Weights of a small GPT-style language model, trained from scratch on English Wikipedia: biases on query, key and value, 738M tokens.
Each number is 128 + 24 x the weight over its row's rms, rounded and kept within 0 to 255. Layers, rows and columns count from 0. The size above them is the row's rms in percent of the matrix's.

# layer 9 attention value, 512x512, rms 0.0426, rows 326-352, columns 0-127
size [ 80  87  84  79  89  88  84  89  97  83  87  89  81  84  86  83  87  81  82  88  88  82  88  84  79  85  87]
[[126 144 130 121  81 114 101 132 108  89 155 143  95 152 122 112 114  94 139 104 123 168 123 121 162 112 120 121 134 145 164 147 111 108 120 158 168 140 115 131  95 153 112 145 119 128 129 155 168 114 128 119  79 135 140 133 155 155 116 151 103 114  98 131 157 148 162 114 139 124 151 114 102 127 145 104 130 132 151 133 109 112 120 111 145 124 125 100 107 115 134 154 156 151 179 135  87 130 112 166 130 125 145 132 144 134 108 103 155  89 141 155 147 129 124 124 141 113 123 143 103 124 145 158  87 112 150 165]
 [ 93 105 114 135 190 118 129 150 117  75  95 152 131  87 146 149 144 111 181 108 126 141 137 164 120 164 101 110 121 147 127 139 150 129 135  42 121 167 170  96 130 105 144 107 128 119 149 125 182 134 133 133 153 150 151 147 117 112 118 122 128 143 161 133 121  73 101  78 117 160  97 130 153 167 136 152 130 112  75 142 140 146 120 156 188 141 144 111 131 125  98  91 147 164 129 174 128 135 157 100 130  94 143  75 108 111  98 152 164 129 141 142 151 152 129  99 113 112 159 152 146 146 146 145 134 110 131 139]
 [110 113 152 154 133 133 140 149 125 140 100 115 112 131 130 131 125 164 136  91 171 179 136 151 118  77 124  70 129 202 124 101  88 107 138 144 135 154 166 119  97 100 109 129 152 146 132 163 128 184 125 126  86  98 148 137 121 132 129 158 148 144  92 100  96 133 150 158 123  75 113 117 177  86 131 171 132 156 114 124 143 144 120 145 117 168 153 120  94 135 129 117 108 162 182 129  97 133  77 108 114 115 107 157 143 111 132 130 160  91 110 103 168 130 132 143  99 123 149  97 162 133 119 145 159 122  92 168]
 [125 119 167 127 119 152 113 118 104 191 134 118  90  92 149 135 130 131 133 117 103 120 139 118  75 114 128  80 140 102 120 129 154 116 126 119 159 132 126  59 145 156 111 131 158 146 129 162  90 100  93 121 104 122 140 130 147  95 117  95 144 134 106 169 112 108 132 128 124 106 136 107 123 149  78 106 152 106 134 155 152 122 118 125 136 130  78 123 146 106 111 142 121  74 124 127 136 158 128 163 153 144 111 132 108 117 170 118 112 133 112 100 124 127 145 154 105 136 124 129 150 164 124 145  76 157 144  78]
 [134 149 144 111 132 141 190 164 144 163 156 135 100 110 178 116 136 177 104 128 113 109 120 118 122 150  84 115 132 103 140 138 138 156 129  81 130 166 143 125 142  71 131 152 138 131 134 123 156 148 129 108 132 148 138  86 103  96 152 157 129 149 155 121 124 101 154 125 106 101 121 148 133 111 112 184 114 115  94 135 115 108 107 140 139 121 143 145 116 120 127  98 143 102 105 103 120 156  95 147 148 115 114 154 101 183 119  90 180 128 136 138 115 106 160 157 111  99 116 142 156 128 104 132 186 166 114 121]
 [115 156 155 164 119 135 153 104  79 130 149 119  93 144 128 121 139 145 100 129 162  68 119 125 137 135 111 122 105 143 143 163 146 137 165 163 114 136  96 121 142 114 113 146 111 137 135 132 112 120 172 112 140 159 138 151 153 135 105 143 138 144 128 138 130 134 124 118 146 126 131 164 129 128 101 118 127 118 149 120 111 155 170 100 121 145 130 191 108 157 138  90 184 114 153 130 150 148 145 148 129 143  74 123  98 100 124 107 115 115 162  97 133 110  95  93 114 140 158 154  97  97 145 147  78 185 123 187]
 [132 129 154 109 106 110 154  97 101 149 103 134  93 166 120 157 160 135  91 152 128 131 123 134 153 126 125 138 111 142 124 104 131 167 142  79 177 129 110 147 107 131 122  92 162 119 101 126 128 153  88 117 132 109 157  96 112  95 124 143 152 117 109 159 120 103 136 138 105 134 133 124 137 123 153 162 137  91 151 163 142 145 146 111 129  96 168 132  86 130 137 127 117 111  85  87 148 104  98 160 152 113  68 148 110 122 109 146 184 160 151 121 119  99 141 114 117 118 135 124 116 114 167 119 164 137 124 144]
 [106 154 128 121  99  99 117 151 149 100 118 149 142  96  93 113 152  68 138 133 129 126 155 175 148 202 157 158 116 123 123 138 118 100 143 135  97 105 101 130 142  93  98 118  97 128 123 147 111  91 134 127 152 152 105 157 119 123 115 110 117 127 130 126 109 127 113  88 148 150 121 117 128 119 137  81 166 165 139 142 105  91 148 142 141 123 131  80 113 146 103 159 135 125  93 105 133  92 169 116 125  89 184  84 166 160  98 138 100  83 153 151 166 136 120 149 127 108 119 134 141 121 120 143 123  95 121 136]
 [152 113 137 134 170 196 115 158 156 102 125 137  89 114 155 149 159 105 117 115 112  98 119 140 112 154 133  78 115 111 126 152 137 158 106  62 150 117 153 119 140 109 118 137 105 125 126 108 107 104 112 106 117 117 142 151 132  99 120 132 149 115 108 122 136 162 112 131 124 138 152 159 168 142 140 169 121 145  87 125 143 147 121 112 112 144 138 137 150 116  97 111 118  99 108 166 115 158 124  82 119 138 128 127 127 142 102 132 188 151 123 118 143 140 141 111  93 120 170 117 119 135 101 114 136 149 133 123]
 [181 158 139 141 135 124 116 129 114 170 115 152 136 117 162 121 113 139 129 134 100 141 143 122 136 120 120 149 102 162  96 143 118 177 162 152 112  99 152 196 128 162 130 122  91 111 124 147 110 115  83 128 103 123  75 136 162 161 129 143 120 139  94 117 122 116 123 113 164 154 151 100 141 163  87  69 120 122 115 116 153 156 131 125  75 171 146 123 151 144 122 123 120 128 139 144 129 117 146 107 135 125 137 126 141 147  76 126  89 133 141 138 133 160 144 159 133 109 148 171 165 118 134 107 156 127 147 116]
 [112 122 136  88 127 133 142 109 112 131 162  99 143 129 113 102  77 170 179 140 152 119  99 158 124  69 119 124 127 163 145 147 108 143 115 111 141 139 154 124 100 171 140 106 126 137  60  90 138 144 146 143 165 136 113  81  95 125 135 132  98 154 131  67 143 162 153 135 146 121  94 128 131 116 147 124 123 113 101 127 121 169  80 151 122 160 124 148 152 106 138 125 125 123 143 135 110 176 133 178 125 138  97 117 136 147  87 166 119 190  89 113 111 108  94  98 151 144 176 120 141  94 124 103 128 153 162 132]
 [124 117 105  97 118 150 125 165 136 129 155 138 121 133  95 133 135 150  65 167 127 162  83 162 109 112 160 107 132 120 108 118 104 123 121 185  96 101 122 145 154 121 137 133 112 118 102 111 131 108  93 145 150 110 132 118  94 118 143 107  98 140 135 117  86 157 141 164 125 133  90 127  97 144 120 133 143 136  71 117 127 172  85 124 126 129 120  75  97  98  97 126 106 147 165 104 155 103 148 137 124 135 120 106 139  52 157 153 125 135 130 119  93 153 130 161 125 126 118 137 131 145 131 136 131 105 109 112]
 [108 177 143 145 113 118 152 130 102 153 121 117 124 117 164 132 149 178 152 122  98 150 197 152  83 171 178 141 176 162  98  93 158 128 133 162 121 133 135 138 109 161 145  84 138 135 135 124 124 170 113 103 113 122 131 111 114  97 128 150 129 130 151  77 124  86 132 144 103 105 134 140 123  93 103 146 155 136 112 140 116 135 111 145 152 123 147 158 104 113 150  83  87 129  96 145 138 111 111 148 137  99 128 108 102 123 133  87 132 135 130 130 161 145 104 110 162 114 115 115 161 131 143 137 203 141  80 160]
 [121 118 104 120 144 178 139 131 148 137 164 108 165 116 168 171 139 170 120 139 148 161  90 151 121 152 118 154 136  94 136 141 115 137 119  90 135 165 150 127 151 136 127 138  79 139 139 105 121 122 137 103 165 137 183 119 152 139 123 101 116 127 129 148 124 166 156 138 130 154 152 138 192 143 115 146 100 124 148 148 117 143 116 125 109  88 121 109 154 132  98 117 124 139 139 153 119 136 103 162 157 126 127 170 118 138 141 130 165 162 121 132 143 104 130  84 132  85 124 128  89 128 111 145 115 137 153 109]
 [106 126  82 154 125 180 125 140 106  97 141 163 121 169 138 125 113 104 104 105 100 139 125  73 134 136 128 128 105 122 137 118  67 146 145 149 145 164  95 156 136 146 158  91 157 122 150 107 110 116  86 118 126  86 122  95 129 161 126 153  83 118 131 130 130 194 141 161 164 118 147 138 130  84 122 148  95 128 123 147 123 121 116  99 121 105 171 106 167 168 119 143 160 105 142 136 158 119  86 172 123 140 110  83 144 124 102 138 141 145 151 130 144 108  95  99 134 134 127 110 100 116 101 105 193  88 174 136]
 [141 152 160 123 125 115 129 162 129 180 128  95 124 148 146 148 151 126  76 133 121 169 145 132 122 144 111 149 126 163 117 107 106 105 118 127  86 193 141 124 119 135 106 106 144 150 126 110 139 165 141 105 137 138 114  98 143 109 120  92 155  99 115 113 142 115 110 122 137 162 143 143 153 140 112 142 145 131 153  78 125 136 125  95 116  87 150 165 111 138 143 121 160 106 107 138 112  92 114 108 132 135 125 145 140 155 116 106 111 109 147  93 121 101 156 170 108  88 146 141 123 131  95 137 119 142 114 150]
 [132 109 108 123 193 141 156 154 137 142 124 125 118 133 116 136 126 111 163 179 131 118  74 109 132 143 126  99 135 107 142 145  74 146 135  94 149 139 167  85 127 121 108 136  92 135 142 101 155 153 131 112 156 111 164 134 139 119 119  86  99 106 134 176 110  71  63 132 137 106 103 138 159 153 125 152 109 116 111 125 167 133  99 104 143 170 124 163 164  95 181 139  96 125 136 150 111 154 107 110 131 140 105 126 123 129  88 163 160 130 136 155 121 133 149 134 124 121 123 132 116 166 103  93 108 122 111 153]
 [129 136 139 115 100 113 123 119  95 132 112 157 135 156 155  85 126 159 171  97 153 112 122 119  84 152 134 105 113 119 131 138 141 148 144 167 115  99 112 155 132 138 135 120 135  77 119 154  92 141  94 148 162 122 116 113 112 144 141 122 147 134 102  86 134 138 140 190 104 136 150  74 127  84  93  82 129 133  97 135 114 147 128 140 128 133  96 109  90 116 139 147 166 107 114 142 167 109 111 131 132 174 115 134 157  93 138 126 104 147 133  89 156 164 144 127 165 102 129 126  94 121 165  95 155 141 148 114]
 [142 112 123 134 157 125 123 131  86  98 121 216  89 142 132 137 147 121 154 135  90 124 128  97 164 110 146 145 111 125 165 147  84 117 117 121 145 112 133 126  83 106 141 136 121 166 126 123 138 151 109  96 135 119 158 131 111 141 128 132 147  97 161 124 120 138 101  94 142  92 129 110 178 161 159 168 124 158 115 130 186 120  65 112 124 138 145 125 152 146 121 134 109 144 122 139 126 163 126  87 101 137 116 117 139 138 120 200 164 144 135 178 152 143 133 136 125 168 145  91 118 119 121 156 130 101 132 110]
 [143 103 140 155 103 147 111 115 128 156 120 111 138 123 147 137 135 104 101 158 163 140 143 111 134  94 127 117 117 138 106 130 116 166  82  91 175 123 141 172 101 148 152 141 138 140 120 140 116 163 127 116  85 163 115 117 104 157 115 111 185 111  73 154 146 161 123 140 108 116 118 142 109 142 146  98 166  89  99 121 102 167 179 159  96  83 121 185 131 151  84  86 148 143  97 105 103 152  96 127 127 135  94 160 103 140  99 107 147 181  86 104 117  88 116 132 103 151 157  98 143 134 164 103  92 130 133 120]
 [130  92 141 114 120 141 158 117 111  76 111 142 136 110 121 157 111 149 141 125  84 135 143 127 179 134  92 107 122 159 142 146 184 154 149 136 160 125  87  89 145  97 145 100 101 122 155 106 106 107 153 125 130  96 103 138 155 119 137 115 126 123 134 136 122 156  79 100 130 136 128 169 139 124 115 146 101 143 151 118 125 128  99 139 118  96 163 126 129 143 129 117 123 122  75 152 131 119 138 128 126 147 109  89 139 137 109  93 143 107 165  97 160 125  76 139 119 165 132  98  94 138 146 148 129 120 153 107]
 [154 182 154 100 171 126 134  97 115 157 137  93  98 109 188 158 136 112  46 139 150  99 137 136 149  97 117 129 143 137 141 164 146 147 116 103 129 181 141 101 127 155 154 146 128 138  90 125 119 132 128 165 129 120 126 176 125 118 152 130 121 126 113 108 133 112 161 110 109 105 149 130 142 164 106 127 140 136 143 146 123  99 132 133  94  82 149 147 121 148 166 115 141  97 136 116 153 125 122 140 134 115  97 142 115 186 138 129 133 151 152 130 118 105 141 149 100 133 141 143 156 114 179 152  92 143  94 118]
 [112 103 111 135 129 152 180 130 134  84  73 130 113 157  86 124 136 132 145 140 128 107 138 150 148 170 139 108 121 136 112 103  93 164 113  81 163 137 120 139 113 146 129 150 152  96 115 190 150 113 136 123 152 116 105 150 103 102 115 148  93 125 124 152 115  80  84 107 115 123 143 152 110  97 122  87 160 105 122 119 136 123 121 152 153 166 160 111 122 133 117 134 130 116  66 117 113 113 143  99 140 127 142  99 143 140 134 135 136  76 170 143 135 134 147 150 147 138 111 106 174 164 159  83 161 120 115 151]
 [113 143  91 124 136 116 133 129 143 122 135 114 117 149 140 118 134 136 154 126 158 136 104 130 122 121 131  89 159 125 159 109 132 123 121  99 146 172 157 114  74  87 119 126 145 147 127 152  99 125 120 113  93 129 128 127 144 119 149 186 129 131 104 135 153 144 133 124 104 115 156 108 136 115 140 151 153  98 110 114 120 124 164 140 136 114 133 168 109 135 141 111 120 127 144 124 111 176 112 110 154 110  92 157 139 175 134  56 133 144 101 116 123 118 126 118 133 124 169 181  97 164 135 142  85 142 142 150]
 [100 186 157 119 108  85 141 144 132 129 127 180 117 141 118 116 165 120 108 134 143 110 157 158 133 113 106 148 157 153 161  99 161  72 170  91  55 118  97 120 113 139 127 111 145 138 126 164 172 127 121 110 119 123 163  97  72 118 124 120 108 138 142 111 139  92 142 127 123 120 147 103 168 118 147 117  98 115 170 126 131 122 139 132 125 119 153 142 139 118 118 115 187 144 151 130 124 138  83 161 131  99 151 141 120 136 129  85 135 114 129 109 110 155 155 114 129 142 151  85 178 133 131 128 152 173 141 116]
 [131 114 140 138 108  81 115 110 165 197 124 108 116 141 112 143 106 188  76 114 136 155 105  82  58 133 155 120 124 141 149 106  90  95 141 171 160 127 157 142 125 143 121 155  79 115 139 114  94 138  71 151 118 146 114  85 127 170 147 114 162 130  83 112 143 107 151 151 117 135  45  80 108 137 125 113 131 128  96 112 114 139 179 151 113  84  66 135 113 105  96 106 116 148 126  98 114 124  86 163 120 112 101 118 140 134 142 134 111 127 108 116 134 124 131 158 129 107 136 135 136 128 165  94  93 150  99 130]
 [112 138  82 112 124 129 130 129 133 135 136 143 164 157 164 130  98 121 126 118 174 117 163 110 118 118 146  77 123 128 118 132 135 102 139 126 115 155 116  92 106  92 129 146 138 128 159 108  84 103 128 136 130 161 176  97 141 150 115 101 147 144 129 123 128 186 137 164 103 135 116 201 144 111 121 133 155 129  98 129 114 122  85 145 132 126 117 101 136 114  90 107 161  92 169 121 143 129 109 132 136 139 167 127 105 138 120 101 119 134  90  63 148 109  79 135 112 121 143 119  80 106 145 117  87 123 141 137]]
# layer 9 attention output (transposed), 512x512, rms 0.0399, rows 326-352, columns 0-127
size [ 76  84  81  74  93  88  81  90  98  78  85  86  80  84  84  79  86  78  78  88  86  79  86  81  78  82  85]
[[124 135 108 141 151 156 106 116 151 128 119 151 150 110 159 135 123 191 133 138 137  89 122 104 121  91 159 102 102 133 116 137 162 136 146  68 129 113 136 110 156  93 121  92 111 161 132 111 105 100  98 137 139 130 115 166  91 101 129  81 127 130 144 157  98 115 134 168  68  62  96 149 147 131  97 146 113 115 116 115 109 126 146 138 142 126 149  89 147 129 139 101 100 106 105 120 157 154 135 125 110 132 115 125 139 142 125 164 116 139 136 112 136 155 178 102 117 126 149 119 148 152  85 102 112 117 136 124]
 [151 118 123 143 113 121 158 128 117 119 144  64 150 144 117 111 106 164 107 161 106 133 142 125 132 123 130 139 134 138 132 133 134 155 117 199 142 107  99 191 119 118 154 153 137 134 114 133 102 142 112 116 122 154 108 124 123 143 118 134 131 143 103 136  90 114 116 126 132 136 170 142 109 102 100 119 140 119 120 138 138 148 115 100 123 136  99 170 119 139 148 164 137 108 106 119 109 129 112 118 130 143 114 177 153 201 124 129 136 137 141 149  94 158 144 160 141 125 108  98 117 110 113 147 105 131 130 129]
 [118 141 128 112 143 120 111 106  95 114 159 161 141  91 156 128 121 100 125 146  77 107 110 131 120 163 139 176 121 103 161 140 149 147 145  95 143 139 130  89 173 110 113 165 107 138 110 123 140  86 145 144 167 144 140 155 107  92 119 110  91 141 164 136 178 101 139 152 157 140  90 101 121 137 146 131 154  96 105 143 144 115 151 121 113 123 112 124 129  91 112 115 130 146 107 142 138 122 150 163 128 118 114  96 120 142 125  89  70 141 120 133 128 130 123  92 136 153 120 160  94 129 125 123  80 150 142 121]
 [113 105 111 135 137 136 176 156 140  81  97 129 155 159 129 118 133 153 131 146 115 107 106 129 164 123 130 119 141 185 138 133  93 156 151 137  82  90 153 160 129 138 175 129 139 133 133 108 163 104 150 142 102  83 126 137 125 137 132 139 128 101 165  96 118 125 162 140 124 151 116 160 115 112 193 128  99 120 127 136  91 113 117 136 125  98 159 104 113 153 100 158 125 179 161 158  91 109 122 110  83 115 150 140 126 133  96 132 134 120 151 114 107 124 145  75 125 124 142 110 123  87 169 117 171  86 119 203]
 [134 127 134 123 132 116  92 126 102 109  68  85 123 136 154 113 138 100 133 119 106 156 111 176 158 109 109 120 127 131 150 128 150 125 124 149 157 100 114 148 149 167 115 109 168  71 165 175  92 161 128 101 139  92 126 170 128 149 118 116  88 142  81 138 148 164 113 104 147 174 121 119 108 151 115 141 129 154 141 145 122 184 146 146 121 144 130 147 125 120 124 154 130 135 143 168 101  99 114  96 107 119 126 137 187 125 126 123 124 178 122 120 158 124 112 129 130 152 111 124 106  86 181 147  92 113 112 130]
 [112 103  88  79 148 161 125 137 153 137 109 159 155 174 117 141 103 116 140 114 133 136 177 103 130 143 164 155  94 124 123 106  87 131 107 103 109 100 132 147 124 158 159 117 154 132 108 107 137 101  92 149 109 123 131 122 139 155 138  95 122 104 114  92 129 173 118 152 138 108 147 106 172 127 134 152 130 111 123 146 126  81 128 161 126 126 115  79 158 111 126 169 119 163 131 125  94 112 151 169 109 139 169 131 180 138 162 152 112  99  90 143 157 151 134 152 147 113  97 136 163 171 117 143 193 124 125  72]
 [121 169 110 130 122 143 100 135 195 144 156 128 169 119 168  91  87 107 127  96 148 122 121 159 119 153 141 104 117 148 138 148 103 117 162 100  92 142 159  97 129 146 132 163 147 100 160 150  88 112 166 116 133 166 118 161 131 141  92 107 149 169 123 118 123 126 108 149 145 162 143 144 137 114 104 129 110 161  80 129  93 197 129 152  92 161  88 109 138 103 117 139 121 105 169 127 125 144 123 128 130 127 146  99 170 135 116 116  97 113 141 125  91 135 103 153 102 152 154 151 137 119 113 148 100 123 131  92]
 [113 109 126 168 149 191 132 128 121 145 178 143 156 129 108 149 123 150 150 115 145 150 132 103 122  76 106 116 148 113 118 137 127 109 138 108 126 181 114 101 111 156 142 109  97 151 117 104 131 125 119 113 114 137 112  97 125 107 101 118 135  95 126 162 118 163 141 161 112 124 160 140 139 149  81 125  73 111 123  97 174 141 127 132 146 100 107 167 176 144 130  97 114 105 149 160 151 126  91 150 147 173  96 159  75 106 140 162 178 155 168 125 119 134 138 124 118 170 124 116 129 141 113 139  94 126 106 115]
 [129 145 113  85  91  75 130 117 104 157 122  82 151 111 150  81 106 164 144 123 131 168 133 136 126 128 133 159 144 163 160 159 139 101 124 170 128 153 145 130 121 112 147 108 136 123 135 159 134 175 108 170 124 126 100 103 118 146 167 165 121 136 168 115  93  90 146 122 154 186  89 130 105 120 153  97 143 140 136 136 111 122  97 130 170 109 164 128  93 118 161 155 132 188 120 102 129 138 112  99 147 124 163 139 136 141 115 119  92 110 104 145 123 124 137 127 151 124 123 116 103 128 152 130 107 106 127 109]
 [ 89 115 127 105 109 112 135 123 156  62 111 103 123 114 109 123 159  77 130 118 143  85  76 160 124 120 119 105 120 140  93 143 133  93 133  97 125 156  96  98 120 117 132 142 157 144 114 115 135 157 169 121 108 124 176 122 109 113 132 107 112 126 149 153 110  90 153 125  89 141 107 122 116  83 152 110 126 125 150 107 117 121 119 114 157  98 124 124 112 105 125 133 138  96 127  82 124 144 144 143 109 120 162 127 127 101 143 114 141 115 121 119 128 115 144  74 119 152 105  78 137 114 131 118  78 134 151  99]
 [159 132  94 126 167 104 106 148 126 100 102 151 105 123 135 157 158 112  84 116 125 143 163 130 147 162 144 133 109 116 146  72 151 131 123 132 131 125 133 112 110 120 121 147 143  97 217 183 104 158 154 111 118 105 132 141 126 110 120 148 131 134 105 157 193  97 115 112 121 133 130 107 109 153 111 131 137 139 127 168 119 114 174 117 113  78 172 124  66 164 121 130 138 116 132 122 123 112 136 110 159 154 147 109 138 114 132  78 139 128 153 163 149 137 106 139 112 150 111 128 144 188 139 176 154 100  89 123]
 [161 128 131 149 141  99 125  82  98 124 123 128 132  95 107  91 162 100 176  72 147 125 131 124 106 114  99 123 136 136 121 157 129 138 133 123 119 159 125 121  96 111 130 103 102 122 110 134 116 147 150 117 113 195  81 148 162 125 107 128 139 133 152 138 134 136 133 129 113 104 140 148 140 110 122 118 105  78 162  88 136  65 141  94 122 138 139 163 147 142 172 158 151 139  96 116 108 130 118  78 164  97 139 138  96 169 140 100 121 131 132 188 181 106 121 124 106 103 136 133  88 128 127 106 107 155 121 166]
 [113 112 133 111 129 113 117 147 149 159 117 123 133 135 107 157 111  75 109 138 133 114  70 112 148 124 101 127  69  97 137 127 127 159 150 121 103 111 106 103 149 121 129 169 157 128 121 116 134 112 145 113 165 143 146 124 162 164  96  97 110 150 130 135 118 176  84 104 139 156 121  87 151 163 146 121  82 129 132 110 162 127 151 114  84 130  76 112 162 122  92 175 188 126 147 143 162 135 117 165 137 128  98 103 132 125 135 141 132 150 134 133 133 107 110 173 119 118 108 145 124  89  90 158 101 149 169  88]
 [152 134 170 110 142 105  94 147 126 102  65 131  96 129 128  73 131 115 124 144 136 141 138 127 125 125 129  86 149 145 162 124 111 148 140 166 130 129 139 160  99 117 167 118 137 132 112 166 141 188 125 129 105 172  87  97 113  92 152 131 134 127  91 110 133 128 108 145 122 122 125 142  76 150 131 130 143 148 105  84 103 161 135 122 169 133 161 159  73 120 151 116 115 121 120 144  91 100 117  80 100 136 127  79 148 139 110 126 113 114 119  94 125 137 139 171 114 165 125 123 143 124 172 123 106 123  91 147]
 [126 117 137 115 144  80 130 123 136 162 113 114 143 103 112 121 140 154 135 160 186 141 162 157 126 195 138 138 163 113 156 125 154 109 105  92 156 120 153  73 114 105 129 141 130  99 137 141 163 156  93 114 116 155  88 157 109 125 129 161 147 162 160 105 113  92  93 154  96 147 117 103 151 153 138 101 139 100 127 114 168 150 127 165 148 126 126 144 107  98 146  94  89 132 140 107  94 159 143 100 111  67 151 122 126 140 143 121 106 114 118 143 117 148 147 120 122 133 146 105 148 173 125 153  80 142  82 125]
 [123 109  97 120 117 163 102 139 121 126 139 142 116  57 152 107 104  93 176 126 121 105  90 140 121  94 131 116 117 123 137 115 122 134 141 126 174 104 130  94 145 116 116 113 151 127 163 125 127  65 136 150 150  84 138 155  87 159 110 136 122 152  90 112 126 155 156 119 160 101 136 125 109  94 127 127 105 144 110 150 127 110 158 153 154 123 135 140 172 110 105 150 129 102 155 161 154 139 140 174 110 124 125  89 147 113 166 174  91 138  99 120 108 128  69  88 144 145 124 149 125 115 150 106 134 126 157 108]
 [142 187 145 155 123 131 118  99 106 124 124 127 103 130 134 121 154 136  99  93 126 128 153 190 115 119 111 178 142 109 129 138 162 122 107 158 140 130 112 126  72 137 129  98 138 119 140 179  90 104 150 178 107 158 110 129 110 110 130 165 137 111 123 107 171 129 197 130 133 175 183 131  97  80 121 165 153 130 119 100 127 145 113 132 114  93 119 113  99 180  93 145 172 161 132 126 149  65 153 106 139 120 167 176 156 159 176 129 129 139  96 105 128 102  99 121 123 106 121 128 129  90 155 143 119 114 134 104]
 [105 147 106 143 134 123 126 124 162 120 155 107 143  98  99 161 117  95 116 119 114 152 108 133 144 112 141 135 156 168 117  97  90 106 124 126 115 108 148 134 138 141 151 106 137 144 159  82 169 109 141  90 100 104 139 122 165 114 154 107 143 117 153 120 131 147 100  87 128  91  80 127 123 151 176 120 123 137 153 131 136 106 116  78 121 120 151 144 124 128 134 111 126 145 139  61  92 152 142 161 117 103 153 106 106  98  75  87 126 126 160 160 119 110 110 117  72 130 106  90 197 149 130 157 123 154 136 114]
 [118 130 132 119 133  68 106 125 146 155 145  64 136 104 128 149 109 130 120 114 145 164 127 131 110 160 116 129 138 131 140 140 130 112 109 117 127 155 147 105 121 167  64 130 168 113 148 112 139 124  95 152 121 118 114 157 170 118 153 148 111 143 158 130 117  74 138 147  98 183 131 161  88 104 112 147 132  84 123 139  86 183 146 128 179 124 125 109 117 113 117 128 148 121 121 175 133 127 145  91 147 118 138 142 110 147 123 113 109 133 141  89  78 141 111 105 119  86 113 131  98 143 108  93  86 119 111  78]
 [123 155 144  91 152 136 121 117 133 131 136 144 109 178 164 140 133 147 134 145  88  98 120 150 117 142 133 115 119 145 152 148 120 126 133 144 114 109 133 133 135 122 127 160 136 137 141 111 105 114 151 165 118  76 133 114 119 100 163 147 131  93 154 157 147 102 170 145 158 125 130 143 136 145 169 158 140 143 151 134 103 122  99 119 119 160 149  90  93 119 141 160  96 134 168 124 140 123 156 150  90 115 149  93 141 106 122 103 106  87 104 113 147 148 151 125 147 131 142 149  97 117 143 124 162 120 120 140]
 [148 145  86 158 133 130 121 112 149 148 132  95 140 157 163 138 100  85 148 127 158 102 124 133  93 171 214 149 119 121 118 132 127 113 114 121 115 147 148 182  79 158 109 144 136 153 122 157 122 169  81 136 163 134 133 116 131 122 143 150 143 143 124 137 112  90 143 119 135 110 122 108  80 155 152 105 145 151 117 136 137 140 120 127 134 125  99 135 128 121 174 134 119 132 165  97  96 160 143 105 114 127 157 134 125  77 107 152 168 133  96 133  95 150 181 109 126 110 117 122 173 159 100 129 127 124 107 146]
 [104  95 118 134  96 118 130 162 148 105 151 136 140 123 144 103 142 137 159  82  97 156 105 141 123 124 126 108 115 158 122 106  89 114 145 132 133 104 146 158 110 152 120 137 135  99 122 157 124 118 164  60 150 155 158 103 136 131 111  87 134 156 124 126 144 119 115 158 108 151 103 108 144  99 140 162 107 110  67 123  95 152 136 114 149 164 127 115 146  71 107 157  94 125 138 133 135 130 113 100 146 171 141  97 121 103 123 137 149 118 113 104 122 121 110  89 148 135 127 158 136 131 113  99 121 107 112 141]
 [158 170 123 121 116 109 126  78 122 171 176 123 142  76 153 122 122 138 128 108 125 126 148 174 130 132 143 143 174 110 118 186 177 118 110 144 110 103 125 122 145 130 115 131 127 126 142 103  89 163 131 108 133 162 138 123 162 126 131 118 145 122 135 120 131 140 134 124 128 165 125 132 157 120 123 180  83 141 134 130 139 167  91 106  95 123 114 161 141 148 140 129 125 177 139 104 153 134 103 134 144 109 141 138 109 127 131 142 141 142  76 155 116 147 113 109 121 141 126 126  60 108  98 140 108 137 140 111]
 [114 127 190 119 143 148 120 136 134 126  92 131  89 130 157 135 153 125 142 145 109 152 125 112 125 152  96 139 123 137 148 107 107 124 113 126 135  82  88 147 153 173 153 146 111 108 147 128 121 116 123 128 122 121 139 135  90 129 115  90 106  86 133 138 131 143 150 173 124 159 132 110 141 114 128 138 122 153 149 165 143 135 143 144 115 121 107 117 128 127  98 157 136 123 125 152 151  64 114 152 114 166 128 111 172 135 135 201 116  88 156 107 142  99 131 119 109 141  78 135 151  73 156  99 182 123  87 116]
 [135  95 108 140 112 151 131 143 102 144 154 108 150 137 146 130  94 159 159 142 144 139 117  91 118 125 124 123  98 133 103 138 106 146 115 142 183  95 160 184 191 127 109 150 103 147 157  88 122 154 127 113 143  89 115 154 172  83 138 100 136 103  96 107 156 150  99  99 147  92  93 142  95 137 110 156 129 150 139 144 143 110 125  94 107 151 111 133 149 139 155 145 116 125 124 151 151 152 161 154  98 148 104  85 139 117 100 113 134 148 115 164 143 109 108 141 143 117 127  99 117 104 139 142 108  98 182 111]
 [102 149 103 140 139 168 123 120  92  91 152 168 126 129 151 130 166 118 128 143 103 127 128 120 164 124  76 122 135 117 148 134 119 143 151 124  78 112 145  90 142 102 180 108 165 130 117 114 155  93 147  99 143 133 141 154 163  89 141 148 160 111 132 161 143 187 122 127 123  91 167 176 128 132 108  86 145 112 151 129 151  92 102 138 114 159 170 146 122 137 144 159 145 119 115 115 111 133 153 116 105 127 146 134 102 110 145 112 118 142 152 118 120 119 105 135 141 131 148 135 120 130 150 120 164 132 157 143]
 [127  87 166 103 151 111  96 139 139 102 117 102 104 130  90 131 138 140 122 172 101 160 104 107 151 144 131 143 144 139 171 112 105 141 105 176 126 105 133 135 150 163 144 119 124 109 122 117 169 151 113  82 132  95 107 117 139 131 161 163 118 143 144 144 147 127 129  86 129 122  98 100 113 145 159 142 139 148 160 159 165 144 167 113 147 109 161 143 113 145 146 125 112 166 107 155  74 153 138  95 108 108  72 109 143 128 146 132 140 124 130 143 141 156 141 118 177  95 127 117 143 171  84 101 140  85  84 127]]